{"num_hidden_layers": 16, "hidden_size": 320, "num_attention_heads": 4, "num_key_value_heads": 4, "head_dim": 64, "intermediate_size": 640, "vocab_size": 8192, "hidden_act": "gelu", "norm": "layernorm", "norm_place": "pre", "norm_eps": 1e-06, "positions": "alibi", "qk_norm": false, "attn_scale": 0.125, "bias": "all", "tie_word_embeddings": true, "parallel_block": false, "init": "normal", "init_std_qkv": 0.0203, "init_std_o": 0.00402, "init_std_up": 0.0203, "init_std_down": 0.00254, "optimizer": "muon_variant", "learning_rate": 0.00897, "lr_mult_o": 2.0, "lr_mult_down": 1.5, "beta1": 0.95, "lr_head": 0.00573, "max_grad_norm": 0.5, "warmup_steps": 200, "schedule": "wsd", "decay_fraction": 0.607, "decay_shape": "linear", "final_lr_fraction": 0.0, "batch_tokens": 32768, "max_seq_len": 384, "doc_mask": true, "train_tokens": 296300000, "max_steps": 9043, "dataset": "wikipedia_en"}
Each number is 128 + 24 x the weight over its row's rms, rounded and kept within 0 to 255. Layers, rows and columns count from 0. The size above them is the row's rms in percent of the matrix's.

# layer 9 MLP down (transposed), 640x320, rms 0.197, rows 399-408, columns 0-159
size [107  98 103  98 100  93 100 108 106  97]
[[150 165 159 116 169 127 130  98 150 151 115 156  58 145 120 157 130 142 127 124 126  93 163 173 160 126 125 123 144  99 108 111 125 151 146 122 150 132 121 109 127 145 107 132 122  97 154 125 129 122  98 139  84 105 155 152 108 119 129 135 146  94  77 109 175 113 125 151 136 142  85 149  82 155 138 139 149 150 109 149 140 106 122 109 181  88 134 112 125 117 137 123 103 117 120 165 157 117 128 172  90 141 163 129 132 127 136 123 121 108 144 121 160 139 110 138 107 129 117 114 141  66 131  77 120 102 123 119 121 158 111 135 141 148 154 150 108 109 107 101 138 126 126 123 102 106 164  98 119 101 105 139 135 133 139 120 142 138 121 136]
 [125  87  84 131 113 152 122  85  98 151 167 105 121  69 102 121 102 140 175  63 158 142 143 132 120 124 121 152 103 132  86 133  77 135 148 140 116  92 154 128 128 137 161 118 116  89 120 141  75 155  91 147 105 133 125 145 104 129  80 129 164 149 119 105 125 143 118 117 130 172 145 110 146 148 138 111 161 124  84 146 114 138 149  84 141 114  79 139 128 117 179 188 110 113 119 146 122 121 113 158 168 122 104  97 121 165  78 164 122  94 115 183 138 144 134  91 134 117 111 127 127 150 140 131 107 134 132 143 127 169 155 154 116 140 120 127 149 133 162 152 178 179 123 113 140 169 146 152 154  79 145 122 127 107 101 129 110 155 111 104]
 [133 142 164 114  72 119  94 113 136  91 119 122 182 146 127 136 146 107 163 131  69 117 169 112 135 120 165 120 135 152 174 141 120 130 124 136  91 114  86 127 148 169 122 123 112 120 118 135 108 146 150 109 139 142 134 191 111 131 132 115 122 156  95 160 142 117 155 131 118 110 163 118 128 146  90 134 131 139 107 119  78 152 139 143 125  86 107 105 101 106 114 138 156  97 124 157 148 131 159 178  98 114 118 135 191  77  76  78 184 124 125  94  93 111 138 119  88 119 154 130  90 166 129 110 170 153 116 168  88 153 122 116 115 123 122 145 117 139 152 106 118 104 131 126  70 182  97 149 146 133 114 152 125 107 102 110 154 145 125 159]
 [113 114 133 134 123 143 140 148  88 122 151  86  99 149 112 125  94  75  89 130 125 102 113 108 141 125 160 161  86 141  98  94 142  96 161 103 112 116 114 164 107 178 153 149 127 150 145 158 169 161 143  86 108 106 134 137 157 149 130 131 115 135 141 139 138 148 131 140 108 138 118 150  99 158 131 120 156 135 119 101 157 134  91 118 144  52 144 123 128  88 139 118 134  95 156 138 121  80  70 102 167 116 117 153 166 163 134 131  71 127 139 119 126 128 169  93 125 100 131 158 112 125 138 115 109  91 121 139 183 129 135 121 147 102 168 126 144 129 129 124  85 118 155 137  75 124 142 167  93  96 134 122 122 161 133 122  95  92 117 100]
 [131 134 145 120 183 129 124 127 157 142  77 180 120  94 132 118 147 179 133 133 133 114 105 107 124 137 108 127 131 122 151 133 120 162 111 138 136 135 118 140 138 120 154 126 111 105 148 114  94 120 113 148 111 123  89 141 103 126  88 144 100 111 104 140 157 142 123 132 151 116 128 100 112 119 141 125 154 111 116 160 130 144 114 134 199 121 141 128 138 115 131 165 114 113 169 131 119 107 123  99 134  81 137 139 155 129  68 109 100 112 144  70 138 151 149 167 128 115 106 137  85 122 181 110 129 135  64 108 181 116 151 143 155 104  90 147 113 134 118 111 145 116 162 134 173 157 114  90 168 153 126 108 173 157  84 121 101 141  86  89]
 [146 120 134 144 142 143 116 100 135 130 134 114 132 134 162  91  72 109 126  63 222 140 154 136 120 118 150  83 142  90 131 110 146 115 149 128 150 141 132  96 179 127 138 141 170 118 118 101 183  99 113 149 127  72 141 174 118 144 113 119 100 110 143 138 129 120 142 108 122 109 116 139  75 113 123 110 108 142 127 135 156 125 104 164 124 147 129 117 134 173 157 135 119 147 135 137  90 122 126 123  86  98 147 102 145 138 142 122 137 130 142  92 145 145 152 131 131 115 152 145 149 102 147 157 163 161 152 165 117 116 152 156 143 128 134 146 109 131 132 133 154  91 147 132 130 144 131 116 113 148 134 113 157 125 133  74 134 110 173 139]
 [158 164  99 135 147 127 105 169  87 112 142 122  88 130 149 101 102 151 145 146 151  99 136 136 141 103 130 141 175 118  95 112 100 143 151 120 106 153 170 151 114 104 130 138 132 101 151 118 137 121  87 106 107 149 167 170 126 139 150 116 117  57 156 135 112 128 137 113 139  82 148 115 110 124 133 114 111 150 139 110 139 157 127 161 166 125 147 159 102 112 130 170 152 104 125  99 116 137  88  92 100 149 125 164 112 140 141 110 100 157 109 124 126 129 139 168 115 162 108  67  97 127  93 155 140 137  77 178 128 119 116 126  94 110 135 169  98 133 118 126 112 139  75 165 144 120 170 112 162 117 169  98 147 118  84 117  90 158 115 184]
 [180 148 138 137 114 148 126 103 101 130 124 156 110 136 139 154 136 159 132  93 115 140 125  83 137 122 112 152 111 119 150 143 124 149 114 133 128 145 163 128 132 133 138 124 188 169  97 149 134 138 110 112 104 106 180 127 140 120 111 130 160 103 146 115 126 149 106 107 132  99 149 140 106 103 139 160 114  93 139 141 126 139 127 126 105 141  76 144 134 134 140 105  98 140 130 116  89 125 143 168 100 119 143 152 134 117 146  81 141 111 172 155 127 119 121 123 126 107 148 165  80 128 163  83 130 112 152 152 113  61 141 134 146 161 108 161 140 126 146 135 161  94  99 154 112 124  97  92 130 140 121 120 152 135 133 116 114 175 147 104]
 [114  90 135  89 125 141 142 132 127 157  93 105  82 110 154 115 131  99 104 141 164 133 117 116 159 101 147 157 147  88 103 127 172 123 149 118 117 137 121 107 147 112 159 150 113 119 126 130 147 133 162 166 106 121 115 192 117 102 149 140 175  91 118 123 158  75 136 111  86 147 141 131 140 180 122 139 128 101 147 110  94 134 137 158  95 138 102 148 151 139  79 105 125 144 168 135  73 138 111 132 147 133 125 124  95  91 131 139 111  98 120  67 168 111 132 146 160 158 107 115 134 113 124 119 137 174 147 160 121 109 156 122  99 125 169 102 131 129 145 114 141 123 125 118 128 104 150 133 118 100 115 153 130 152 118 138  99 163 127 160]
 [134  96 137 136 114 100 155  99 118 108 135 172 127  80 132 147 120 151 104 157 161 111 149 114 118 111  90 162 115 148 122 163 136 133 103 172 136 108 156 165 128 125 141 162 100 118 126 160 113 112 102 143  81 109 121  83 127 131 131 172 147 134 146 124 127  76 119 131 149 104 126 107 143 119 139  97 105 130 147 132 160 129 158 147 109 152 123 119 118 167 122 118 146 115  91 112 129 112 117 105  83 106 177 135 148 144 133 147 132 122 119 116 122  87 117 109 140 116 129  90 109 144 125 196 140 172 163 126 119  98 165 120 104 118 118 157  89 147 133 105 125 114 114 157 128 119 139 111 107  92 165 161 143 116 146 115 134 151  92 122]]
# layer 9 MLP up, 640x320, rms 0.172, rows 400-409, columns 0-159
size [ 98 102 102 100  98  97 103  99  99 104]
[[134 133 110 166 140 125 142 115 150 131 166 135 123 140 150 103  81 134 166 145 118 122 100 126 144 131 105 108 155 104 110 170 102 116 108 135 120 146 123 118  92  78 112 112 164  95 117  84 156 116 139 138 112  84 104 126 109  97 152 127 111  90 129 130 129 137 147 142 167 114 136 153 140 155 175 150 123 117 119 146 152  97 128 120 139 115 111 132 120  86 110 144 128 150 103 132 120 136 126 137 107 136 120 159  86  77 136 133 105 124 158 150  71 103 109 138 115 125 160  74 163 150 117 168 137 114 135 162 165 129 180 163 166 141 142 107 162 127 122 138 109 121  90  79  93 145 127 140 146  91 127  92 118 133 146 151 116 138 193 137]
 [128 132 124  92 120 173 123 107 140 104 120 129 104 137 105 126 128 107 140  99 122 124 147 132 103 127 121 150 112 112 123 107 162 113 153 124 120 207 120 105 132 113 138 133 159 120 139 144 125 153 123 119 135 128 103 106 124  83 134 115 111 106 131  97 146 156  95 153 127 179 160 146 136 112 129 144 122 101 175 108 135 120 128 159 121  99 147 118  66 124 137 127 100 154 124 111 132 126 145 132 149 119 159 145 124 116 139  79 120 125 123 152 115 156 123 137 159 122 101 122  92 123 138 132 144 151 142 160 130 107 141  84 129 116 151 137 123 152 114 160  80 121 150 157 140 139 149 101 106 143 143 188 167 127 190  99 131 114  95 139]
 [112 124 126 175 118 136  85 116 110 144  77 136 108 151 109 107 144 106 133 123 113 173 164 168 165 110 122 133 156 100 146 104 136  93 131  95 149 100 113  79 140 133 163 163 154 112 121 125 130 104 108 120  98 114 154 137 127 142 144 139 103 163 156 127 122 111 124 138 181 148 132 125 122  99 114 182 132 118 178 128 128 146 144 164 147 130  79 119 122 150 107  93 108 140 155 149  96  76 117 123 122 118 168 111  82 159 144 119 110 134 136 170 173  89 145 110 161 123 142 127  77 139 130 140 128 169 111 129 107 105 108  85 104 120 104 126 151 138 118 131 145 121 113 153 124 132 113 170 111  77 130 130 139 138 130 106 140 160 174 166]
 [125 133 123 186 116 121 110 142 133 122 135 128 146 161 114 140 156 119 135 149 123 144  81 118 117 154  86  93 144 127 127 118 142 144 103  96 127 163 111 104 134 163 165  96 164 139 147 104 131 141 127 117 130 106 122 102 143  97 147 180 148 146 149 131 180 102 132 142 133 121 157 123 103 123 153 115 128 139 107  93 125 138  97 111 151 221 153 122 143 115 138 131 125 148 119 135 115  97 115 105 152 107 152 135 123 135 113  96 124 109 123 130 150 125 177 111 140 115 117 132  90 133  90 154 160 107 134 131 129  74 148 190 120 125 126 143 147 136 142 114 120 112 127 157 145  99 125 126 143 164 167 165 124 101 147 119 161 159 124 142]
 [139 150 137 141 136 102 106 126 146 122 148 120 103 126 104 177 128  71 155 135 107 105 111 131 119 158  96 165 135 124 114 114 125 154 120 129 117 152 190 120 132 123 127  94 121  68 131 128 143 109 162 109 109 141 139  99 146  98 149 138 119 129 136 100 124 156 111 141 106 125  95 153 146 132 106 158 138 141 172 139 142 117 104 152 119 110 115  55 141 136 117 113 131 124 165 118 178 116 111 164 137 107 169  88 130 135  96 108 103 120 102 164 106 169 139 145 131 135 162 123 150 119 138 146 159 102 107 129 112 153  81  89 116 148  64 106 128 123 154  68  92 106 119 118 147 127 102  83 131 126 156 102 127 168 125  85 108 136  92 124]
 [ 99 111 151 135 119 138  74 167 151 151 128 101 124 151 160 164 152 103 101 110 118 124 133 142 155 184 146 141 122 147  94 135  91 106 138  91  64 101 125 119  94 118 135 146 160  99 150 105 115 158 137 128 109 158 139 162 116 126 109 134 123 112  93 121 118 127 174  93 139 160 149 171 122 117 125 138 128 116 124 153  94 162 122 109  95 117 101 122 138 124 158 174 127 126 133 133 137  87 120 115 121 131 156 148 119 105 122 133 111 160 109 118  94 149 109 137 115 151 116  94 135 182  81 151 150 121 175 146 114 134 146 118 197 131 136 121 125  92 164  90 113 152 136  87 130 148 174 134 123 151 111 113 106  78 135 142 124 126 102 102]
 [131 137 124 121 130 188 119  84 139 121  91 127 118 130 105 169 135 132 128 124  99 118 183 114 120 124 137 140 133 140 162 139 127 124  92 159 131 136 119 103 104 127 102 103 126  79 200 139 117 127  76 139 122 157 184 125 145  97 120 111 119 112 163 102 142 140 140 107 122 149 154 118 105  86 141  98 192 115 103 126 124 111 121 173  73  93 128 195 135 129 139  96 166 104 138 122 106 122 117 102  88 116 143 148 102 120  92 150 142  91 158 158 112 128 137 122 168 164 110 126 134 146 158 118 131 127 163 134 115 171  89 131 167 105  97 113 129  87 105 125 107 126  96 100 132 100 115 117 156  99 137 145 110 141  79 119 145 152 111 111]
 [125  94  98 174 117 103  89 108 114 146 129 141 126 138 106 117 147 110 136 156 168 144 104 141 185 118 125 128 158 124 156 117 168 138 148 114 140 134 137  66 117 106  97 131  90 124 121 109 132 117 146 162 128 118  95 156 141 140 136 159 142  88 141 119 136 149  97 103  82 177 121 125 125 105  92 145 126 122 128 161  65  97 117 157 142 114 156 139 134 128 121 112  89 110 192 121 100 127 122  96 118 131 121 130  84 121  79 129 126 117 109 128 148 104 164  86 125 136 128 103 102 148 105 113  95 128 143 133 144 107 151 127 127 161 107 138 127 120 121 108  69 135 134 116 154 132 128 120 115 143 122 139 115 114 130 127 120 141 112 106]
 [126 125 122 130 113 123 109 159  86 117 149 134 154 162  91 149 133 127 168  70  91 142 126 146 128 155 134 122 176 136 107 111  94  87 156 106 116 140 122 117 115 139 129 114 115 134 104 147 114 156 116 107 140 113  77 126  82 167 133 154 144 126 161 117 150 114 166 158 157  83 155 116 102 129 139 143 171 108 148 166 145 121 106 108 147 151  99 132 119 143 163 167 142 129 125 107 164 114 123 133 129 151 127 118 125  76 128 129 126  96 123 138 110 160 105  79 105 107 102 172 116 144 105  93 128 122 105 142 116 124 162 111 137 103 111 109 119 158 108 133 138 118 151 108 128 138 125 118 134 132 142  83 114 151 123 104 145 157 141 150]
 [154 130 148 133 153 126 103 116 150 189  99 112 133 136 105 152 128 124 115 158 141 116  97 135 113 135  69 114 129 112 163 111 130 135  51 129 163 142 130 148 113 133 126 123 108 128 151 154 149 117  96 119 196 105 133 140 106 140 109 102 102 104 138 102 118  92 125 160 117 184 127 132 105 116 113 122 124  95 104  98 114 128 128 136 115 154 110 137 102  70 127 133 123  71 107 114 130 136 163  91 121 142 156 157 154 114 126  93 123 147 166 113 117 108 101 156 136 164 121 140 110 112 117 130 111 107  70 140 172 126 115 141  86 190  96 138 143 157 157  82 155 116 126 155  98 129 133 144 109 115 148  84 141  95 173 117 121 142 147 146]]